From a checkpoint of a small transformer trained on Wikipedia: 13 heads of 64, MLP 3328 tanh GELU.
Each number is 128 + 24 x the weight over its row's rms, rounded and kept within 0 to 255. Layers, rows and columns count from 0. Numbers have three digits each. The size before them is the row's rms in percent of the matrix's.

# layer 3 attention query, 832x832, rms 0.0252, rows 706-767, columns 104-207
165:144145128116173176091108130104111137148133134138149125166160115132121096133133081084177118106127130125137152116134089108170124120151137148146163135126119145142094124155112145108120139156137158136104141107087140108109100135147111140122119123145173155138175134137123134167103125105106149110074108095119186153165105
151:160153120183133096165115108110155170131101147076138070121121111136139141130169106132137113131109087143089146101109113165097138152133118089125136100123099152159127140138127088112149112158116138127118161081122120115171154127103132107142159154132125125120141159104123123122133146114099125139110097146119120078129116
149:112097147123110151113118135168093153105116097146073118111107144153127126146099124122122132131155151114111131116114140104086148121065147112103101135155109110111101153124122124095100126105135088156149096135146148123116125161139124118132152132099132138097118146116167144114120107189117132155175120155086139168113164
153:122152150127107137108105120073139127130126146138150108085123130163134156147104137126145157149120141184154168139121140119105120116119096153126145113113118130158116144163113137154148115141108121137168155106067156102147122108091107131118142158121118101129099134111157104128118117112181089140100096098136149131096125
145:123124132127085112111137096118124126113115115148070142104117108114137121147128142133124147116095144155129076124141132140138157106124119116114111146093156142136133095118114143108155129120134153130118115172134105124117138112102109112137142142147142145102134139152115123133136163138120114157173195130137100113123153
156:117132128141122118080091149123128138107167126174065084099137188116147142119146113142138114120128096116131127165146150141098135132093092156174128111130153134111120111082114113165150136133119096125129104132101154139192110128125159134107128147084150135099134121137140132114120111149155124098133129103109055146103123
140:101132154122133143171115135094134132126137164132157097201104144103117118125147154142109104118139141073132107153111121128153128121160172161143132129140149134110128157117083127163135137107136128094109125166080105168130136148098105103112132081142099126146142140169159118128115142118114155121133107085119105104121148
148:111143112116130117071110114081098145130126104085131118119176132142122150138139099126122123111106102166148130128085133155137155126133081164148153113100134158096121186171120133115155122134135105175106153127099147138169126140154119097129122130135108064148123134116144142137099113104134146105122106107138128097128079
143:165123140147146105124141171129157076146119119177150126095122157109166135144118089123136125118136127132140135149141100131107113133105133134058117133129147118137120101116182114132116112146120121164152153105110147128125184131136131100131073119120151148134110103106136128132129126130118110163117123109109095132145167
141:119110156122137124141144118146137162115154133115093160126108094150165115109118102100136125134174138112126171129145144107132106089120124144129137113147166134131135142127137123130128119160128154135103080151115133116138124136139138098120164107121106163105142143110115142117109157146108073109105153172090153108155126
148:155082136179145117138114117125127165151123111156128128194142129085139150125114143122132129148179115115115114076137080136130108132117103106102129109136116135132136127104116136145113121124143119180122153116168126129112120137196131114126112143081133146179137155179100099139134116132116178125118138126091121110145138
138:140129131139168134139169130124112119126130090120091107122117163109153107135129160103115141135132133158129129144149154175157141131123115131131131113090126133131152121096140154124109133100114142110127083139150152094099165131088128116158135104115127120088094135125156118102131137147160090121154130123115086116182152
152:148157094123131132087078145108120121144129159135146092149140113145123130128174147146145095133135102151126114110149177131152134127148117137135129144138093123169116110124087131112153127149128139092143138109171135152127128106164180141122137190116118102115111145128149113127168130141111160120128147115151147129111120
135:132150157103114120143121074172153145127127107078112151148150099154110134076114174103141140141130094115115123112119122129129133119092123093149116132146110096166070168146111109104109072080131137115135121152131138107083131125137129101131135107133078172156122124142135111124141085120126152133115151146090110096157142
145:148137144115134160133135120111153117131133113099145137116090089079102106121139129120131116121142105103117108146156095108115109161172158103137114133153128106171111136085177139147111126135104113126132099157113102121085124133101073121093095122141122182121109088145144127124136102127129165146118116105135094109161070
134:123137129141154179150103093116136167139134123078154110161124131127089111137122128109126104097206120127106125100116127127156087098146099099144158141114114127154094122122085132142092103135124116133114155097160139125114161131125162101120160115115124173134120119112090122091117101141100156128140131109100122103148120
142:140179116170124155180123143140103131134094132131156126098133099103145112155094093098115145118125144130131149098097167136157145099144098129092166106108108135133130123110081160123084116161120123151128124132172093121122132123152133142110152156144148120125164126075138134121117135125148105158139162142118143145118144
145:128112115124161117082118166150141137144108109082082099112144161127122169136161159151106142136133111134101130101147095112083148117121117090130085160121103137205130093138133142117104147123133118140119081130128139127153092121119166081114130153139150129107142124123112125135147097137153174160149118091147105158168136
146:103107104136135129097136173108139125145149130167084107086122140129161096153089108134102121121155160176168107154129129156128130141123102124148127090101143120125135134116165149143110151154145141176114112171130119131113127113087097153111142143079172142120141102123117122120111120145151142110125108088077125146157128
145:114124107135117162109118113146116120134124115112092130167128145142150169150119096112156136134160155145138118119082158163090081130103129117090112126135185135149095132106076159112095126108111116069140173122145168103120112137128144145109132114106141136120136113180137133123130119121125104111167183125130154097117201
141:116129173147118106096101113103156126131141136161146117153172114117129137147135113146145146103140122158151109132129118135167151119150115123111101142102126125146161093106123114131118121171142109148122145094124149153158135133180126103143121139095157138114134111134141118087129137118126140136129093076120167130094139
146:142148134132087137142097121130161103109096099128136142131170109099115166110145118139093113146151130167119090126141061147131132140131096083098127095089149125165128088111101133116160149185135083124100142107142113135108120127118164087158127194143124127137154119139071137128139139161149132142157144127129115102125136
136:122112110130111094119142137131143130114160103148168167105109123130096117127131130130113125165137126128142109132115085175151104117111176147126133140096124138117138093124167135131178132084150143154108148163153109125049159121139155125106128159151159123138121141116159126119153144108157149152087146121128122096129119
145:136154175101129149118155134178120117112132098122122146108114113114088171116098124150146117133147144138137158136151119123127182114104156097128115114113105074098091125107103107104106130111119094114116104182106107107140116141110116146134111132125120101134094152126105133116161105191134137141138133171147128130160129
142:098083132128098142102134162114128145113125144131102193097147120168130147129107129123161151102104162121121113128128126123176156096126155112147141136097181126090117113118097134143090125109129135155108124168138100142075103097145113171094116157093150164164115141116073098125101138102156103116098109101112151138130098
139:075136122137153150169143148129137149100116176132103116146140117112113126140166113152113122125144140113096149178146107143129155131119102140142127101141175119145117156121104148121133107139139117096174129094147103122126115137099158122130123138156055127111111085109088117144117143151143128175151123197133053138125114
155:126137141139148151122106091146097124142104149125135070141106113103149143149149142122130113157128096122127088123114157096147164161142147142112085137184106133113161162094137154174119159115096109124141132132163162142158116117103088177123140108137132119134140163162173132112126127105123134111145111113144105143134124
147:113118077130142150118130171108150088118127138137140141094153139152103132118147133123166123136134107087112137150113194132118084107161105115156163159133155147116125169133136107139124106141154139118112149143170104132137095132136118165128141151071166111165106137131117123165100130115114117123151129109119098130160136
140:119131135144135126117119142145141140132156108102162073128129131147159137102129121149083087135117131168152135111155116182129163136134129149135131115128089159110172133156171118130112133170100122146129130109139120107167139128123133110125112115174145092111164111140141122132124148142148119081119121142112197092118131
149:126100127111128128155134101117156072142135160121155132094186152123163131119148084139088131159129135111131109131159133144147088146153095146148125109152119135117157161156125116126085168171144129107127088112141112178106135094144112108139134096134114096154129134130094114150148095111119137087112111111114130122142099
161:126093122119143116138154135143144139106165089148148119127090108109173143105138116135134122159169096095136083160126106123118085159113102108132046129173176113150130165143158134122128106095113135141139170129129146138156137143161069176142101119156183140125166092145103131115133152110145131112142137076168129106153124
142:165090136141097087137119092149109147144094110113102150117141140130137164108126166138132125105110085142147121135109089107122135131116159129132117144140079136113148096090170164118114143109097077162126149104103145125148121116128090162111104113111157142112138145165097133099145080124127131144125138131092170080115098
145:114129120093108097084054121137093119088137139082115112138153118158122131128080118154122153125130126151178107117129116098151222111122131146157132133151100133113118174139118119154152164139150140121127059190095138128143115100064114106113167112124114121170112157150142129108133093132139118090131065090119107138136111
150:134178138118142106130125118142158113114141102097160152149125126122129137156121156142123096174099144116087073139115139115148142092109138149104126166142121123137116130121100121110122143112120132091135111156134114144125169122157155132115138144126127160153111140151130117157172154097142164132105194118120104111154170
152:112131125116139116115121118146207094144148118117134150144165136117134087135137140158121111113171151188138083126139137121141127103169128129152094154106131134101143092122145171109121159101116127105131109149136157141125157134091114118142154120157144102065128108096107113124152116103125146111140178157092149101102127
140:101153117144087128122115124145141137138141145096165133136089139147144141133135093089125134104105137096148126137115141125206094127140129138150162116119181114137130138141100147127128115149152099134115110143072130129106130103166115119111118093152131114128133169159124106118139156080135154077097126090163161131150156
142:154134110091103122122097123140128117131130127131127117113109094069103093140150157133116150116127109118127095144122104083137116129138117166117119129104129159185148093120113119126182159149112179154141132117135092127140154126094141117093127136169110167102146103125106150155133164141099148143130133153137105157116119
157:097138107141097121140092131105142192118132127116133125131108139074113142111103184146118116080157127147137084152149140065132130112138133093158103165134141093187137119109134138147147095147080134101106145097095155124148125150082078112131165134139161162110143102154131153097121144137136151129114107079132121098068133
151:078109158113116113100155144133121126164144142142134064170127114095142105141183100142098155098152137118138116140112116122143150139104139134128119104109133135116126146135133122110145141119159115138134115129141118133186120159104094119112088107121129105105131119171114124111131159133101137125155109147127106090116164
147:121138091156127100094123142108127159130118169153105102120083108110116125152166116117099140101075161091124120088124137125103106142149155101122145178173139150171164152127146121119114122154096146151148130113115103174140116122156089138143137129163124149168138106137167114148133169058117153124146115098115143121104130
152:142153122115137149175103125134146127168096107140106133114115136062119145138100175132121099111152107126136119098117173100109147097124068123139116130152147131151155146114131150116096101134129123099109126133191118103124131121144105146141123177126089148118099115125134133121151111129157182169176170156130087115120130
143:142150107115116121116146109160065127109124153115136095133119126144148109148151136108160117158114099079100151110127171115141147138090141155108105161122105128118117142158109126153140142089188102117141098181119131150157132135089137120147120045163087071150092145073197112099126099098134111101166136139131105167162133
141:087119109134132145146141118126124148137128149126191130106097108123111085143137127117148159146115148171149093140126129103170126134145146129141120119078113130106116139131130126107124107127131156133121147119100125120099125121113116122128105142148139110099148112105133109089106124137106058159124079124125139149098094
147:155129140132123118121107143151123129104121126152118109123132148128115165130144137140111092101136097111155129146107109183125160110132176148150080147123119094152110098106119138154157133065131143110103145124127136129134107143135143165103119168169137090109173152135115135167114180130164131143106156118118092090167119
143:148105154161153136127116097116127121133143182099080119108157129136169141095112134120121121115101108140121113132150139121128116115129128140157130125162154109136115105155168084086114073162066138130157129117121185111133150140147147139165117107133121160134106124095147116145128141106120125101146123174102082104167143
139:121129157145113156222122114092148173117132120087147109151145121135151153126114112137126155117129131148147110138110147131144127127150092140100141134130103122101135165176121108114146129154127108165122087123103117140125153129121099108121155060144138123140135139130128130111110116129107113111121103138084141122123122
146:099128098127142099190099093098116137125102132131090129119073159104130161136125151138115151132129088109131134113094120141130154114126123170101138163146135157184123131107130099124127089109110134166120113171112117090076128136116109119130144118186145129176101161151177140123149154114132103171105083128118097144144111
144:135140166116126062125122119142109158130094150108115153111170111090113145136116143128082122103104146102154141112093136162121172090123149128116100137117113120124144139110150119093120138118148163130110087110170138089107125112159106161120122152149123165091143159176163122127138162130141125122146138150139130109156127
132:112148159152138130110128112103140144140107152175172150123074132105156124115091115131149088087109172078102149149133149114124126127109148135131134096150153116127138136095134107136148122146083125112131127150126098140167149133100134140145135152113110163110107138150168142132141178135150084106152142172092145118112115
155:091153163143164131098174122118109163112144110148076130138118097152131113148202114134136146131111100111104130159096139139112146117106134138133114094151133137137120147118158126140145101138123146143136140152139092123139106158159142136111094185095115131073146125127102126145085150114162136153123084154151085154129132
143:097165183153125122146147141135121163106126138128076155168120117129133115140124109117133098104153134100114102123130125138162162101113076150130146164126145135085095116101081133143119119118152092145118089156125077150120154139149169070117120087153117158117124148147122153132115150128148121146146136176109108118168133
147:166129114116127111098152116155120135116111122150116135116131121159158118128108146126124140131104112079120111126119139173124172123089155132144104141123105113102105151143145124108117127105151157169134086148118135126176138123112129126091097126123132134145123115095161148147100141104128109062139124151144117117158155
141:112121142123100119117134135123114200123167128134095152154055122172118104135095091118104124136163156124115182116136116160112126125096131085134130145144152135140125136138086128176116137152193137144109117150109130123130125156157150092129175162119122105133133153138142125097100132139136160109133116091116141142095179
138:147181135090162122088154172166145097116150084126154124096147103136105092136104167142139086133134122154154127158130145115130127104141105142162095112090146130109137097078188114131179141141082140105106107134124128114137144139089184130087092167122129123080138103086161159154128142153141122163115168121140099131151129
139:114149137133100121127118116064122167124118141101127175112120111120091133132127167129112099090076208132129101128126086132164151158099182109125186130117122137109088143118122119113111140143073119164098156131122073106090140147135078100160126156118132159159139123165135122141143133129148111176132099130120189129096120
148:157096115129118163098142161094126138132119121126150090095106107108126122128124141151142109145141105148124149129143122138115163151144118142171129137122122181089105144137148144140150145132133108152137095123163105143150126107088113133112111154100149119115121123164143109114131089151144115147120108095107088159110126
138:101125127137174170130115129111099126124110113096177090159132129127151105135144135119132136154138102156157101158120122157137123114150157143119143120083080120123120144140126140134123090134108107157094123103143130169146105156150140080107097143141140107122163113111158135096111110144122117174132099128119106149144118
158:132150104159143151072116172115149119096112131133147080109106151179127103129149129148118109113116140186145098133131116183103153128110176112129166168081087105106127113102096128110132151136104117169122111140134114170117151125085151075144110118134167125134136129129172144143146133121134115140158146099105117110125131
137:085124120115141147161153122102150144102135151111120164142122120136118120139152118126156137132160139107097145162140119127119093152168128147156138151072162108101128126126121132148152158119140144083111100115092120155118117144110118126131147103145147082119143118123092155129096171096127111113101119101142119150116078
153:165133144146155130157101140108170133147146117138133120179159180166162121152131093123143134050169078135100133118135112155143136102175087175119128115145123134154141089144125146157104092175119112138165116052113175120143134125122161106102114112076127161119148130158092119136120119116128157098076107142102100093103130
138:139152154123128159186143143150113076118120126112129137104156115124097133123105126133150108118134101159100116128132131139167177124162137139164142170137104112121097114129093130109142097115118119154130101169139162098147113092095098133138113142139149162095099117135130130154148125154107134152140104099153098132160128
145:098145129096145124133122123140071127137137105131181115174089118096126109129109156150128118157130165160122119149167099114143159167126151163111120121134121133125112089127105127129152157113166129102142130150118143099125176131067161126154116112100116113137116148103163096134132135130149139125112140138142122161144146
# layer 3 attention key, 832x832, rms 0.0238, rows 706-767, columns 104-207
139:138096144113174180153103149110146142112099181109151115122121136153124091119158121111110140141106161152097116150134146164099171108171113107125172121123100150089100092072164100107132115179107172121100107139134110082135135145175123162168112145134148119117107119094126185141136120141096085154127118124112105137152127
145:105139144142120098108109168118119159141153088109114116112132167126155139186148126153119184170140129137108119113142123145141102160106101107158122126128141130141156117139112149150171108121117158155171128105126155111133137109112155122101184166151156132161106090147096079159125121125143128119080101118125145126073146
130:107126157160105144108166131132149135153110128109113106127140134133118129082138131179168118123132107124122136124196116099125128133127152087138132140139154113166156134108129079142117160095128096081132102156156129125113120155090145084117122117168076162110134123114155074115134089136142135116102105153130139144127136
135:115140150145121107080131121147142148137173108105150101110131133157155117223147154129156165138105136088156108173018139140148104111103139105090111079104137161110179155146124171142142157126100158144132165105151111108118191138096136101071132155148135128152126131132106125148087128110112107125107102132143096125107147
142:122189131162162087176144094141096171120121170107125140132118130133119090147137108080119124090154102139103132050023122124134149063138108163083141140110171156148146143125147119155085138121133099116093162149103135098120131142140117129151091128139092137099117126131150115138144149094092180121155134162132163130156153
158:120108105133123120107132112119118141135078135141120168119133137112105147104134191135105122098087090130156081128189099116107105127131118127128083111093106113140154140135132101152111147094148129117133156134158120166162079156138140087136079103158132103149149098131162137112144125187102145134112117129137116133156148
157:130093128162095164169177094132152104126088168125141093114144160138097126137115137112111127103085150135138124121154123143138151118144123147123174135125090106096132122126117143136171121121172105112090136166122092133149125174148149118148080106108094110107170097122136125126157164111155087183177120131097111100124132
126:092130098104145145133088173124117121040151175128137103172149107146156120075132138100132119147132161109134116199136140166119111132100134106107131128147112143131134122117106119145153136130110138142133149103140099146158126201120170095131119123118123109141156133148123209140123152125134106110127129105099117132098159
148:148115150105110106128167142135152155061174083104130145140089103119170139144094191175156148114137134085110132110137120149152136177130129103149110151102127080131100136174074096157117126134141108136124133121111128117121150120119126116094186134098164132144101141146111164092110139161159118119101096105141149094113114
144:107124158115134124124117107129083135114167118125137127093110142085152110103156115140098133131126138141152135153159071107103107188129132046105138117135116093161094141114140091142106131123134140105238147148126140143127120089108070159116124125202142140096120117121165149160179150129130179180113103153127106158142105
128:140110116146126138141155134137101164142089094120125093138129161107139181148119106113163115131130089154125138122119110080134141105150120151108134154157137169129140140086098112153163091084130119087106098137149126125107072079167141119130142119167096116111162112119141067125161105083144118136090148084081140147142143
127:146160135139172153135088170088108152088137132149153164119105145129152115197145132088122163104110148122114080133052100159145114134134114172124126107116123114115088107169125098125092127162102167141177109090080121115133124167154088121133099093105159140120144110126098177152112163168117151120126119079131146125115142
138:128163081147157125120131096098089136199088140135126113099144102132145111127098119138133141100098131153139091110116128128162120121110108163132128113135099133133133136107158130105098117101122127120125148070149153163140066048119113156144113144122151143121165149116153062085067080130128110115138130097119141101155103
116:148133118101147112126115147114073116158107139114098109145114163130122106192108110108172126117153095113102137088086111133126118126113132149092110108120125187153101107100124140106106114097143101123121113117125148148135106091139126089132131126144087124134112139166152065139099121095140160175141169162104119130142178
160:124128158134109145188147134100132123127141114121125148122118148167132094148112143141141132112135151080100126104120116160169115152150106090150138149120110140142096080150099117134135114161119104182089126145102120069103156167161142116127175110077164169130119137143102126107073102145139138142144161105150153094127145
142:179112151148145132136131144139112134080113093108115130135097147152104087136126110108158171134119129119092094114108129125122108114111153095112094128149113128114081148130144090106149108111134157154137115139157097114129088174133137146121150124190114140103162102143135164121094122122155127148120126146076113114139140
117:109087143154159125141124117128103131051119125148137148138116116123097131103145109162123098122115164124126141175096157162132128079129169151128118102086144101109141142143139118127132157120090162104113134127127169156144137170089137181109124127165143123069137114118100173110135143132149130103132116141101101146129103
130:181142129166155166102096128125170099129113103111119108140136168131156134178145154105154149093121109124135124075035105152096169096113096101101138181148096121119161097120104098148130153119155128168125129141193114119138170150120146067097103123157149109130158173128124176134080118101126110102081078116168110151119112
158:155117134131124132097103086090108150112118141124130120101120134137114093112141160090156154145131170133124068130131098168151132128130155141081123083128122098126151121098118163135072147136115148129145126127113092078096134115122137127142127144146128091158128164121098092094148128122117169112134126119104093124137129
136:153131138114119128129112097136141148125109132098090087123122119124122124078113138137140127099152102114128130096093109144104170080087136152131090134130145134159116139115133115106137124103113126105119120130164132154140093233117158087121121129194090096128179110102122144141147148107132155143133133144097110105122152
155:106123111114098108094112187120144113108179111108166172117141129129152120112124095156123138143114153129133126093164114148128149134172098133147157134109109115123136145167112132156117162148145130122157118080109092157101125132115112132129182190143110115147118129148152136094160159111115130127095082136152131108088115
137:162106131152131114098070113144156120134132135135105125138106131131162105085158164118086148093141162159110102116127151109130119156126112136104165151143137106080124108146119080131113139147128123118102134126141149083148151082103148097158113160128157078157131169117135138117100105109129141079117075133140099139100131
140:119080109090086090126168118111135111053127109121113078139126139144114151081094127117115106128154120147153131132178134148146119160148127101129088118141150109105120079159103128122162112140121102101054138161093124132131160149165118122163155136080154088127112173126092114152145135125105123108144141097138134114152107
146:108133138147145114161143144168147102151130154147121141180104157130126075136133137131169146116100115123096132136164117130144120115125136063144130118128163130142078137160142146126121163122132108113097101155114134123091168104127139130153135124090141159092083143143102109106105109126133132185161156135102118166149125
134:112127151147155126131145132119131124128101178134136124131124153119118108169144087085112109132119126121138145096057146121126119057158141167090156126081129156142123108077144183097124107141148132119132144090131140151097110118154142093137146140128088114117163177136105135099138137100109122190107130162095125152101122
138:097161187164121083128095132124100091153136153118148146146133106157115157169145132151126177111097148117125157119163109102137126163161102156119115079144125096151138101161181124098108123170127157151239122104091104130110133167091151106138113084144103152166134111102141090111124110122138121125158088134116111138130157
168:081175063175132157104145098100174113195120084169152158109143124137124126142142128144122075104134123128124122167121141153137110074121117137196168178140117123117149147142106184168140154126136109090128105152136099168127120107169115185097128124105174173088165123126164166126126128108153117114134131069155167124123072
134:127108144132116106129135129139108145128124117143091126104094143126117145110065149116152130154107145111109106131191159088121123110128133147145113110133146116072147120069110144135130114155136103130027119145133128132137090175141132095091140110120102122115115082082084085111121067150089156126111143092146141112133144
131:108148106105129111132086129095112143139146170151129140109152120133126154102141110151098130115156129143126111146192140136118181186126124056107124147165112066136111139142129113163148115143094130106190108124145152116177154050131128112122120158144134130154072138130119089180150143145131155090149130119155090147100104
142:134115113100174135126101127109115098154136167156128145138120091113155153158136137131091082106146164168168100133090145130116122112184140137103121102149136129135147125129125133145160130140130122098152152113154136152133077028121099166131103153150120131113148147106129109169145127112190146136120123116115142075136125
139:142095089090060118118139101131122125153140098118118132111125154121093095049124095118170088170138128173136127126213102114127097140118128101133104158138139114148140140119146176118138118131163104091120110106132117139119129132142112134143150112143124103159098150109140100091145118150119153103122142121100157130133132
150:122137091108132136155144156112139139068123106120088127134164126125131179101140135139168131133166100135126137130126165098097151110108138123159122141104141149154125156151156133151153145091143111151063124128179139083099140155138156130121177132071125125165129176151149140130053141143126140087120095132149148145129119
150:073110107139109163111135112109126102166125169183136094101155147137123123119137140160140082177116130123149100099113103174111118146115146109103119138143086161132166125105117171127110127109119121130126127134128136163160147082124127112117132183168095115074118142176142090120126128122153111166139124110095109123138166
153:110163105142134095150178133177169133080159154121149120118087140122156130154091124172133073095131119136134162142148136126127115104128130114115100145107117130121121115146117112135195117138156058122087121106098095168166144187123098081131153163123166097100153149159167136143142147039120112145120098125164159093128108
159:154184122143123133162151120117133127125105078090106139098109151139101113184104089075112116116125130171136146149081125144114170067175176118140102122112127164136162127127147160152152157158143123119087093143149087118080064126133110176098153163129159099128130143135105107164104146150133143135136148136139125112142109
118:112134104107144101126151119127100107120122197166156132160119158114150080224100129079129099153115157127140123141042128172094106054110111137111143094116144139121104116120137154146132133147159111160130146103124132170133164123122122140112130148114162107128147126147143143117149164118123110139157113154126115139136101
147:147135106150116112084140099139116104106135100088085127104125134112153100084147147102116100129145167161110157103131122100142111146114115158119141118110117092162138118121156104122112119102138075138067137135083166130143115120111100180178119132143126102138162155160168125125100114125108138085134128160176165121162118
136:158136136121073111120131107088140094092145105119135131087158139176111065080117143101160115157138160139104133095193099124118094124120115116111146114121097111135130117142175085127133125135159150153125143117159093151134135137119132125156127141122130112162119137157153171105096147174105119105120126144119112154096120
156:090119092159136150154146132155104176167083157133127124129120133141154114161154109102124137131112132129124139105080081120129119069119090149129143150132133125131141151096131115161124148096096130070139132112120145103115130164110138130156134142128098139124130113090153093102130151166166118156150117141098162148098125
129:133153113147155122132144121099146123185115100116109137123111163133143115190131157076086108115138125130129130154058162163153142050178100109149179150079104124092143143126122153171139118122138162123132118132114137117138106111125158123134116152114144120146160127113145162145163110091112137149114098140190121128129069
146:141151127104119113117121154117103138121076100095099114134147154130103113166127151105187129086168146117117130154077137118124091070102122130144112118111122143163146146126099146128138132106149089122085139126195134151134103159112171122112110096140136130122141132113101156115101090127110167070165129146150125121136133
140:114152137124110149097170170153081155143155139175153108148082134102110141198117160146147124090117133096166119160070161120141130129102160143117099140161129136121124141146118134118151165075144179158177151121111131164132139124150114148121102127140134152102161116138163120132121137102154098136145175104136129101135135
136:127149145124099122100122122111111094129163113117142111151143128107108114207141076097152136154113117126167165116055135157138100129146118168106155080118144144113095124125173187098138161139072176121104122090083129111097138107103103176096135142108137151133123147153100116100157130143138159128111134147086143156096147
119:130092105135140132124107122141118108094141125117122136121073110124146158115141182095102110104113145142134144171116125134119116076102121084081091113088111073132128106161165111133155125107147116127114159100104158138133144165135122129148098102143152098159155164156166237119116158151129102122154114125151080156135143
135:135123165114145160118073094096108140155128119111104131137117109111142145091140143157120108106161110115112102138182097109151113164082102146111072084117104109151110097121129124168107144115151161109181121117111131170133091085164133078114144096152124128129128098122107093162135097144117148122111094123172126130099131
142:114144154119130097132102143116142140085196143141157141106110141145113139113135097122152099187143120124127119170165134139116121178119137088148144134115103139103141134143106084155130147111139184170157105105128108121133119156134142121136161113139149148157116125147127160123150165160147131131115111096146135111136094
151:099124137165112117082153108103134147127131109100124095123146172136134146141134145104175105156139091110157120098131094167140104134100122133127105125127125126113118098133095128132103133079149129156118098155100123174117150158144105101160145121151129144124126102134129137143151116124099104149141107096151106115135159
131:099121129172146169154139161127103115059130155161121126104122092132121152124105105129096102136166118130111136148119132131111133106129093137122138128075144129129125085139139165139116138109126113125127112113127163125140135226138128122171110137094151113097161170129136207129150143196130141143169114121153135147117147
129:121136140163097138149152122134147129154096132164126128114129154107104094095142174130102143122137150115129124144218110111180093162109107102148132112127119096134113121166133129158112125132137117090136152151107138129129169059097094134158148139120154126145058108094076086146184112123106118133147143108174098117110086
139:091133135168103128130092143153120146098153134143135148147126086131122121132127142140091123113113153126116147099089097120146112138124094115151165134122106115130111130147162130122097114144119138149212141096087128116115151161137120170151119113147124172154147117118162196106168126146112134109166115146121134144116094
122:119119144159174090129119122131116122089127166134154150145089141158136111117134113155126121104107128092130132158124088152113106124136157088154158152124150126132102123151133050145136123141136125137164112141101139147133141203113121110163136134114111149111138116114135203145142163113128144158172103166154135132137126
148:106142123105145122149135162127082113114117170132131144149133088140102111089112129192101095160148094147106121096182137116107159160108134145103127167149113125169123117103169112089068096133142152122187117136104132115170125152137081118132125104109108134104132140133146152117148108140143149133151165140123144139142132
157:140115135128087093137156148140091129160125143130133108094132119133105103113119152127111143139139162117126099135139129137139119140105124083119127153134113110122133138095128125142170137091133111122230162164120120137128156114115103127146111133169092084171117134119168123091194170085111101153122145130099083151086131
119:136117126119095102124111107126163115038113127131136150169101108133175116064120145152125123116122108121114118166151103149133145161113102137156137134140116103141103127182116119096170152157122118106138135141090116129164141203097111153123148137102182109130105150137108173137119141147127103053143115162149126102130140
144:118145172171140126134125160147111142119137145131139134180140113115135085147144121042106132151137114115133172148089126125153144130137125134092195117060139176085107146134122124126165138159102126160099136111088125097117136102104177120184117138081154122127125184144125136121154140111094146106160104143154089143071140
137:133177138169139151087112153134135183121091106139095110147118139153124099206165147078140177135116112127147128075106106137137119133147106098110110140140127186156152134110115128118144124137108120157128129112137115109134156117122171117119141117160146131143180120117126076123090077125176125113121131085099102138126136
131:127093115141115169115124118139152141055106145155118107181105114123174138091140118144126129088094105120116116113086087115169141139098114103121121137158106099135107111148093080133127162124117140139164136086124142140120103168108146137163104105168114120089160122141122185120117161133200134097157117122088086104131132
141:119139105170126132121117100140160114096136151127114081190155136142133132092145121169136141127098105185163131109165130120159138152163141123101131135108122107122125147147106062108126143135133092132111134103104099133121091145133145077182167125106134078151159181157101115145114127118109105111115071106116143107122115
116:111085160140140135155125155132154103107178133105174138142111103140110096055133124137080128160108156145160152155184117109134118165167113134152139115141125097084125143123145074124151110147143163143159131125103125092107147179138122181162098129143107145125124138085082212158158149172124147171132117122099129133126120
144:129105113128156148148116149114109172078112162136090113111191108167138143153094112158126148119139116113110086096083113141111153093117078105134099121135136133145122104106132117149101111116128143132149126146141105132130093205164140099112168142135114151124165107148161141140089117176167067165110119139088133092142144
143:095120113162139129175111131135137118138074172114113142127128171142099113160134119128121153131097138103089146078141156167113149135163116170144155127095121133132110078127097143144072162141172130140066099121110119127104122122157159097144159132100130137115146129141116080124109076117118142162121146107127131142140157
130:150137134156114120121168115126123135154112111129160121130126108114146117183141139085130150122105132142123133119055109155129172151123123138144152118140132153112141120131118171109136118109096143141133135178129091108124150066147135156119085132105131096107123115166141075138150164092160126149127137112138113121127117
# layer 3 attention value, 832x832, rms 0.02, rows 704-708, columns 104-207
103:129129104103123057098117164148124117154121122147125152089124120095165110130113108112122185110144119112120137093125123115139149147094081112079115136148136103097152092097182113133119143135092170142148107111100119104106159131128151170154112133102144154145114105114163144094166128137113131118153107139173115143098069
095:131111134134108132107165129091088157154143118097121087184128148104092126131131101105162153121118145172109181156127139113150091133116131130079130137151070181090088114106148169140118169112135161139125112118141147130143130138177158126133114147137107122108106159140132143172095114137142113130103128107120121109163161
102:104093137120140163110121134127155148153114137109123125147115149107100093156093081130093131128139158165134112132111183160143114127139121096143141141159124147143119132137105135141141153152131119122096143137102109122131085124144130157140146111112165098108129111080145121129151086167109126133162159085114100127164128
108:092145165164137113107125120106150113118118143091104112122081112136155085128173158132110110110094094102175144139149122147127147125121145159109122151112111099169113140124116116150137155135148103152121120157089095139185161124066129129087082117103169142136136136135175127125133116109135127110155088149145155141144139
104:143156139150121100136127134153115138104088179100112117146117156172089152131123158087105143145105123089082131169161152152185141139130097136101134129107113116158107137111123121138130077130147115125120111141154078151105143116163114131147142110120127139140132125118167137098152081140128114152116116105136112145110093
# layer 3 attention output (transposed), 832x832, rms 0.0153, rows 704-708, columns 104-207
094:122096134147115134112144107143115158159099083140113108150115139126212098198154100113073159108118126122082090099080131116108128080142086157116148112136125144125120124127134154125085109151142149115157150102157131125067152125203117078112105119110167150107113110112157091107118130087144151136120129146134127144087179
096:136135112129121137132130131140104138133143150124109157107087115115107100088109150120163126091099145121140150141145141115130134118095118142153116161118154108147118150102133122124120157132134128111101103134137136106078170193135124097135146176139114115135128143141152165125129101133132133164105140125120135137123133
102:121124108144159200150146120083133154147156094159107121135142120145120127118152097114183105127165124120147092131154157128132121119154106136104090126135136128138100163072128101138119123167120112145093143109133138142173085109138139154139144119148138098120120120153125122115120131085141122126141153108095141110154104
104:106162124132138112127163110146145155090135122143119116129097103152163149101140151172147109146120126080132112144122161144107163172087108135094159098156160123125115116121114084112127108118170134121128116139090134113087152217107151087143134080122112187117064080105137151113160129075117100128143119183166110125114159
098:124138128139180160135142119116127155161162162109154167120137161148084102118128128120154131142105134095125149101146146114154140219126141112119169144135101144140117148110134087121115124135149124147139138116091117152170068075102098126126137079137132122137122131171141107140132130127124155132103095136101131152156092